From a checkpoint of a small transformer trained on Wikipedia.
Size: 9 layers, 10 heads of 64, vocabulary 32768, 93.6M parameters.
Architecture: RMSNorm before each block, untied embeddings.
Training: a variant of Muon for these matrices, 581M tokens.
Each number is 128 + 32 x the weight over the matrix's rms, rounded and kept within 0 to 255. Layers, rows and columns count from 0. Numbers have three digits each.

# layer 4 MLP up, 3200x640, rms 0.0765, rows 2775-2825, columns 384-511
165136117104147106102137099072112130168058105103108137134181112141143096120123107118098138163133136120076116129163128156144121125098094101135138140038150122100143121138046118085153096133189133107039099137180144157131152164073129124110158143101120067161142057191151153159098083099099148153147082095140103131155110095125068167127159105053103156142138142107084077169114142126206104101135
118119086085111137141175129092074159154073159187113092083038115116140182152173150118160143148106181088135070096184113153079147144093074143103136123176108176135117114139152137093057130170120107158090208153116191178083102086134115118139132146132122100118080086094157101160131140135060121165111083145124155138138221140117177128127075125160111137189134082086101135183110164087183146155100
137065154114095107102128096135109110173126108108097148091116099123133128122085076069121096132113099162145193102107123075219149106140079111155160133165074105162110160093121153126119123137129140134085144197109126176130149137154122119116173104196136141087145138137163170153172173124122192157131144099178161139091174125179135116137116129164164112155120113084134174127069126126162112092130
109166179143153154105156115190139123130119128147162174134154142086130111123110154191135070152130167111151086061124116108119124119082136194087143097135143081133143155154121167105155101088097145169114101097155115123112102096160134115115158117105135108130137142127113103150133190141132168143148101138113137120122111112161110090117123055110176146107115093212095142078137117179155156100071
124112140078115157199143180128130154106106160123109151143164111133160135167128129135093084100105162130053178134117109131117146138109151128141146073069114095136157110115162113101182131119123125111130098169151119141117129129114175134103130114116153146105140181083010163105154148098109150141092133129135086100100101144124119137107078148135122088116133144119123082098144115114145142117103
134126175107142088159143161126223119156171129134126181112084088119106165127055078117167107134136128134133076165151147154138057090134085106119174164173171145155179154121108165151129098160190126129174197173174079201147177142134136156171153110122135084116143152132161113134146161141118147119136134102098100110109155118132180127058084132164147151153126133124150168147110140167097158135145
118103109125122136132121151129138147183101124068142136091103123126088150135114126107172127152115137153136160136050154167174175154162049106128114106058119148147164102087168134103104127142133116143118091109142163122114149125104156152096111152133176139094184069085144073134134176128089164095108129139138152140115138064153144134153085145122068153103124083121122117155133104138088103134111
107078141105138100176100123114126144127109102141137127157083153114123071095183059137142142123105134109122179120102109159141099145180082111116089137125166143106134177157084092148089121171189156161131080149177156141163137088182124178189173090176169111144131134140148057086111096168148095184128140051146066117111165131127173098145115121118109126111075172138128146117166166138126157138098
148039146098185155170139157114076146112097156105118135077124152134130139120136114147159116109092118144119147151127087086104092085180093117152138123115156145130172145101123096124134190117148123079070070098107131090073099099093137119118153166146126141080077116128125164135116119120136163094123117137082083080134108169121049067082075084149060109162120111104119086071112148129117129171179
158098148130156141113125113151042093134136113177119152158164131116094152115135190091156111141119111170128085166144067173107097117064155152211121168106161140173152136108138090092130102116116044079111178109171142101139109156141113104151109172101164177105161097145094103137059162080125097158099131113151142071130137097123135167066078133169145151152148169143152186111117033142129085124116
110085110159158094162131132117156165061103128180108179107121136136188187116119126151148093146156151120102147068133096114118108086115077156096088150069049148081123190122170087147097163125099117093050041177124150136192130139138124124122140161169172139066142176122155131132166140177149138120141138154126165140154155074138161141147129100121092159122118143097176172121096118144141170158110
143155087113145141113163116106117108111170181102138175106114167083104183084090108124172156066151145143156126104095155161112111087077129163198137135175113155105113146152159117151132065148108163115181161141092101169092094129108134151139104135128183122111102122155136130158133168127138087132076124139141116150146160115161087136086144107112075090108093122128120136117121066169075155155175
160143147097140172099129184133104134109095153096100147061044134167115148159155146119088107157090103133095143120083153127159114104151077103141101094112141100139115071196173108144184165112119143104084171115162122135149181116183162155174170145165167147144156125080131130127161128176144175149080097112114099151142143148169105141167111102078145152171141124162171131123121115127113148111095
126064159114140085161123168144115088084147143068143131035051112096217095165114158153178096122085140072106182158128109126184151116178188180089124119120095077119129100143183075140167106146099134133103127124126135129139121103026100127123054170191183122110132143120109144157091175140219112137106141184077116129109056085126096165169098151056101040106141190164183176094134141183121141063127
110159142109109126147133126153105061124088137103153132086142148094125151138150102193169109120138138113134161131113143096116119122135141185090132133140128125140084160103150160120132178106133043123090088133134052168114154136099141084128143110108118147129143157140138166111174114160167139113142144171119119158142098139112141128134116151093174139084169123170176105171125143148061114136107
092116080180073097114137174096080107126146120117121136120131140100139137140204072148104157075098131117119145151138107160159154120159166099107136112147095097170131129090155120092177140116129143096060094138136190176140112137140088094108132131115141115109140125162115095082132076072150159125144095121139157117124156126139136168125095125094154078143130161142102106174077138071128131139137
136176155127135149108098082087150104173101146128130080153119122128156148103096170106161126161160135109146166104123071132050099136138099127116114172121131155104161135070099100124198169099141142142150161107137131123119117161111135101139139131104128118143093140151105085125167138138127094158067128125173141139136160125118124139134168113146137104129088122200071160143104150145165115110140
117166195125169094099141137204076158171134126135123101108079085112126148169143185160125099131112158131121154165147130128120105111127125136125126113054150142115141135104103121199125145131132168109074145077116140143183179168152092190135125117096168108099197074113117099120122165139129086122148178135165123212115090101151084118140065106105127098067139115052122138132149163125128134211097
151096168155117077165032144139140055135104140139108132150085097105084095136159086084053189118153132109093156165078103148160117168130159158134124152075132175148098111154103124147108134116133198155157064180121173077137170090144086205164113107119057090126102083153164133087090137184113160087123131083173156111125075059187149130134089125117170097147189087187183181136143119146147200122124
127123120184163162103115104194098107132196131167114175129080045083070124157199107150071119192153145103142149174116120111093100143102128103141132139108167130127129134072186118102149135118127129078140156118108168154087082203137152135124071128134116101142176072177062143124136122082198124144135091127145114175126110110156126178166115152124133104112147059101151130097159099108175139176140
112131133101076093115125167147117079095162113130107147086148113094141122112164081106157113141117140189109125133131170159135156059159135152137186148150119145116127178063155112106157084166143107145152088154101137124143130143063105151175092129105104067136153054144130138127136198103134152129112176182161111093079091088146137112122112136118115132138103056107085119152143128168130166117146
073172114132157082162108091105146145125107116118144124101126118135088123126145065135113064166190170108080106117121161110133108193123124103095107170122169084140106107145098066140156146082064144090084139129110132167105146158134078134089140187138108137134142129164143180118151169127145153142123130129118134151138121118134073116106139119170169177115136108118135149181151129081120151132151
154118123110150143098128115133155120138178118128137120161147164091120093139161080171139147095163137116150144127210156155134135121108100185197098139143155164142119151163168102101128115157192110101149171110105065117153132095084134133135116163107166177112131148126114098128172096185102055138101133103059111119091119122169124073165161119158149129145135097144140112121130164133102097105156
129175111141138122135150103130133123145125169170110153148132166101168162165139122154099121141103137114123105151135167191089143182149107135112149099136140139170106097084139121092122086088107124137103080167128153110115128078141146105146116134168161132189160092138113126188134138123140132104132139143085128131129118126139079113125174133162140061080091130101121176116144144113168088188173
162139142142141122130097190158129090156209133147108086168142115106143117136106137103086102127140091191120098196127109144150116124087169129158174170110166093065134132138147127144110097125120181113126117115071126088067152132179107077069133123130139099134116131146084149158221149167132110107110186126149156139082113206151143142129128085182123115172078139124153142130085057124094136164120
079122166083117117124072141155140161143100168186118127161176115119164096088212089083172098127120109155109153134157202134166118129068125133137153204114095134091145152102157180100200151125121059124147142062140121093184148095116103141133139117143129147144140143182105160095093138132173155099119133164151093107139057147159110133071179152181089164141113146045141158134124036105149122126184
090171127141104093120130095142122067137124124083136151140124106132129179093175155117120115128141115109115152148119137131124194112120126121137096142172145128132136140180137120069172146157138166147123119115140099128172126123162088134100115107099132172119114135155176094154174076145124116151114179151095130158124082153131094119089177108173163095146125144163158142128099130111157138100128
152077104090136074104116131169142089122151153137122155070120141158146099089152178087112082148139130113096161104097165147146097185101146148108115100075149157061132182131131134098118157156127095127098122078113135125120146101191093137120112149155108126113096158173110168167129113145175202092157124128062138097176157172092186145139126156140155186101079159095144111070139065102091130131150
171126112185169125176139132093139133121142126148144130140105099131128118074152122164128156074147086091104140128131076112139093184134077116120102122181145101118115123157098121161092121152134128151177109186088106112179153097098115131116154114163162152062109160141163138135208132151102115135061118120121113134123140194128145149113114188132111158157150119088132094160148064123204132103155
096109094116122089082165180120113154120127137119130166158145102168159138162154140179143151151143141134101112133166153131049122123148165155114100169067125124145127141118131148162069162125118162117136114155151118109121125115133080097082156148109108122139137125141087115103096163138134123118112110169147133085138101158120104115097152165128171169129072143149164053144111093144152103194160
102166144132162069077124119107125168098159148142155149093121176136157072151098117161184121128182155116120163123058156155164112085103076136135114085118163111142126166126112094125111121128099136165088172149173084152133126104121066114138077166165139154099141118154120160182138109180122102136168128111183098082138127185170218142139141114124093095126158125156126128145122122130118115146159
126102139140115160125155096162129106121086125096181144174090120065177107077131146122132101130086137161107141190105144131188110098149164152100114125116104080151133176122108126136146146154183129160147156161150125115153137143109124148126124107136121143112115065126160109168083123096077114126150145108131131154093095091135114129099155172092107098107122093104141128140165095084145103136106
172166082140180159114166131182166130145143133105104187133118151126093075164077155146106171050146106155155169134133182099099160135148120143134107088128115138180085145086171096161112105166130156115163131156102123141182164098133107151118145137153134145113185074048091098171137070087132125116135152101149079137163119181215156147131105166163132128117089127121148174198159108071145172131102
114137166121147130079162097114106122128132090135143134098095140156149133156115203104108176168143126120073153118122183130121160122149115158102156082107155133125089159126135159096137131164159157082169085095184115146110187111107201119107127203090141143048174125069121076075135024129095125121119122084108142113096103106125133211161101133185060138142125115187059128088095130196117140148155
174114099122178075163112137163095088125115094157153101133112109123121159130125159162090150048102067099147153157097113128140090189121159116139106084132157081132126135165106165109125140092092105096100088118138144168147140111138142142133166132095082102142134192120103114184135069094136117087138124088167132087147101200168091153111134058174128136141076150169096096145157161111149149059101
124144097118165132166143118143070095051136110171133191098159132089172114150093111194114222122147147162093109171111154066142105128132155119118139164147097145173134128063087133077137125156148154088094055161110201076147204126134137094159137198184208132206170180156182134114119121081097170098153164139143058118103081127098115162176103140118138104110137090077157109154174133099110130089150
149119082091196071151150167098121103107189131072099093093164180152123150104132188101104205108194122045156131060126084176150133109127134151196093118160136166109094155100100117167114129137135058167088139097077078153126112247173148082142157082099056162131119061173150122233140119136141089043065130128125188090206063116147098110123095149171089153151097087133134077139114185112155103100204
129102195162074127121214129139118137089128085133146184118050187164146080122113124127126142089156190121085070119115172100123103038067104132133134082085145159141175088091133211115126096155116150177161193028076110066144143161095123115134205112125154147177119140067118150118155154065114094089099108052126105185122148118147140096199173104100117128080085139094179100142175136129098104115141
100103151164164179121155114073153094129117152065096120134094108143128135099137071147112122116090111165147069139130120142135099156137085110165100135146155101199194171150125126107072070095133120173111088143082116113136136120143112119124114141164169165159141159133115128151121145083088132070102170067086122125160091108138158134177131122184115145111109092120110149167133118129200095124109
114112132109105163135146106067136072151078125081098131130126126090115061100146159049164138107102134094106136114159131143137132157168071112159080099131143130154144186131138090193183116156101181124116116167100158128212120126124148097073128154167118186144119093139093122116149130179123106140112073121143136080131163116143177100200131139167144145079115124120109170161129130137169136132127
096154149140173132138153120122191154112103157104138154147168074143110174147080138102117120146147106131105158116109113135137123080115154120092163156173117087114114170108109117096121134138133177097088130129171150158154170148114135117081188125158132124126143136159164094073120106091120171118100160095136108161111128104139138079096110189142153152140080082118142107105112088137114156124117
016122155132184137129170182118080093101181177154139169141081101165171113180184090136134094094112119136124097024112132155165145100110095128112140113111095130129182079132125066119135116152168089152114115117144186163123150122112137106120087081111098124124148030110126139137153163219098153153161098138129139126126076119135167107058148171088130130130120151129084156156102137194096174129133
127121129140153142131083075173101134217168163079107096101165103076179109163170186137110140141127170106149099128135130113073151077152120128151157198144123069115157071169125165119131100174118104112110184133146093120146153138190096129126165129116137130142186084064099086071088127078116053112154089152104085147130157084130117132115113132135079135154079124137071086178156086103159112094105
117145052124167112094087140152133121149114143172117204180152180157128191142127110129145115098163178132142154133122173133088081078068106150115159190048171071117067146078137114104112095109135138121107169161135120138138135147096173143105151143114123094085162138142134166155136183107155197144133118140122108092062146160142076171104130132133126155130146127149114106128117175118162135109127
150233123072156103146097106122096092128117095128103232135091073161183123152111166103122165161128118091111108156144115154134105106106125168142157150144158126205092077145126127136113116133096106144095141108126163128120159143117138140146117131112157122164100100209154112148120146173140117080135158131079107140154137106149106066103057136106140129106080106154111191152182108112094056100130
159141087109122158171070106141164126170119143110051138174134134100108124135122147092094112160113134128124151144123109096108095146076146152180094126143127090153123113133125061157158102122164149150172132137129093147120151095146168108134124095119167158087111133095156109104178086086124069111127132177133154249134153130150126121164094092085163172143170164120133146111151168112103099050113
143119064127088068170155162151150121127075137112126151113099183077187151060168107174140118105134163133113114128047113123137099082139071139112125114201145126131138164130103149133191068211169166175173124146071120129109071113165122152140132140175204146100185170107067164128188112097117079138112183197123152066142113107134145126144119116124119180113166176120091086131138124147156114127100
169164114064164122129189149128094134100082158102155115114125159078159136198146146110090155148110118128153071138065111069149113165173134142111111147116162104128179146145103108085123144199173111144117114111130139145119129113138143105085154129175145160054095171104107111151105096163165182147068139162142162147120140063108190102138092151101138102146119127153125078149136095131124111082111
168120104123170157107148140164169107137179152118135124159158148084135106151173115124061177119097115163193186130071128140104114171157098118159156101150108118108162074146122126172152190118115147171079126145122117134162090121113116128135133174137150141123169057138106084079123153098091145067094109127134107126157141125056092136158053118127140151098101135144142102125185139034095121148132
130149124143050122099091150143152131118126152102157132142107134153144146127114120108117080109134155135120146082178143145126111155178157113152068164136142138129128151138123145124146141108103142184117149073072163117131150152133151171115155129123082124179161130120066066111147160092107111093167164132101166154164122165123089206122164118130036083137131178142127148102149124053109149129120
124146138124131133160112116113132100131095088161139103091150068146109117132174119127125101086158125185142126122121150115140150120173156135111084138148173077149126154189155148127123180141109144158153123125085128124084091088167101119170135095127168106111131146113146122132143116115131125098105096169088136115074122145091179101153128122075142097122103143133146101066151061146102074127179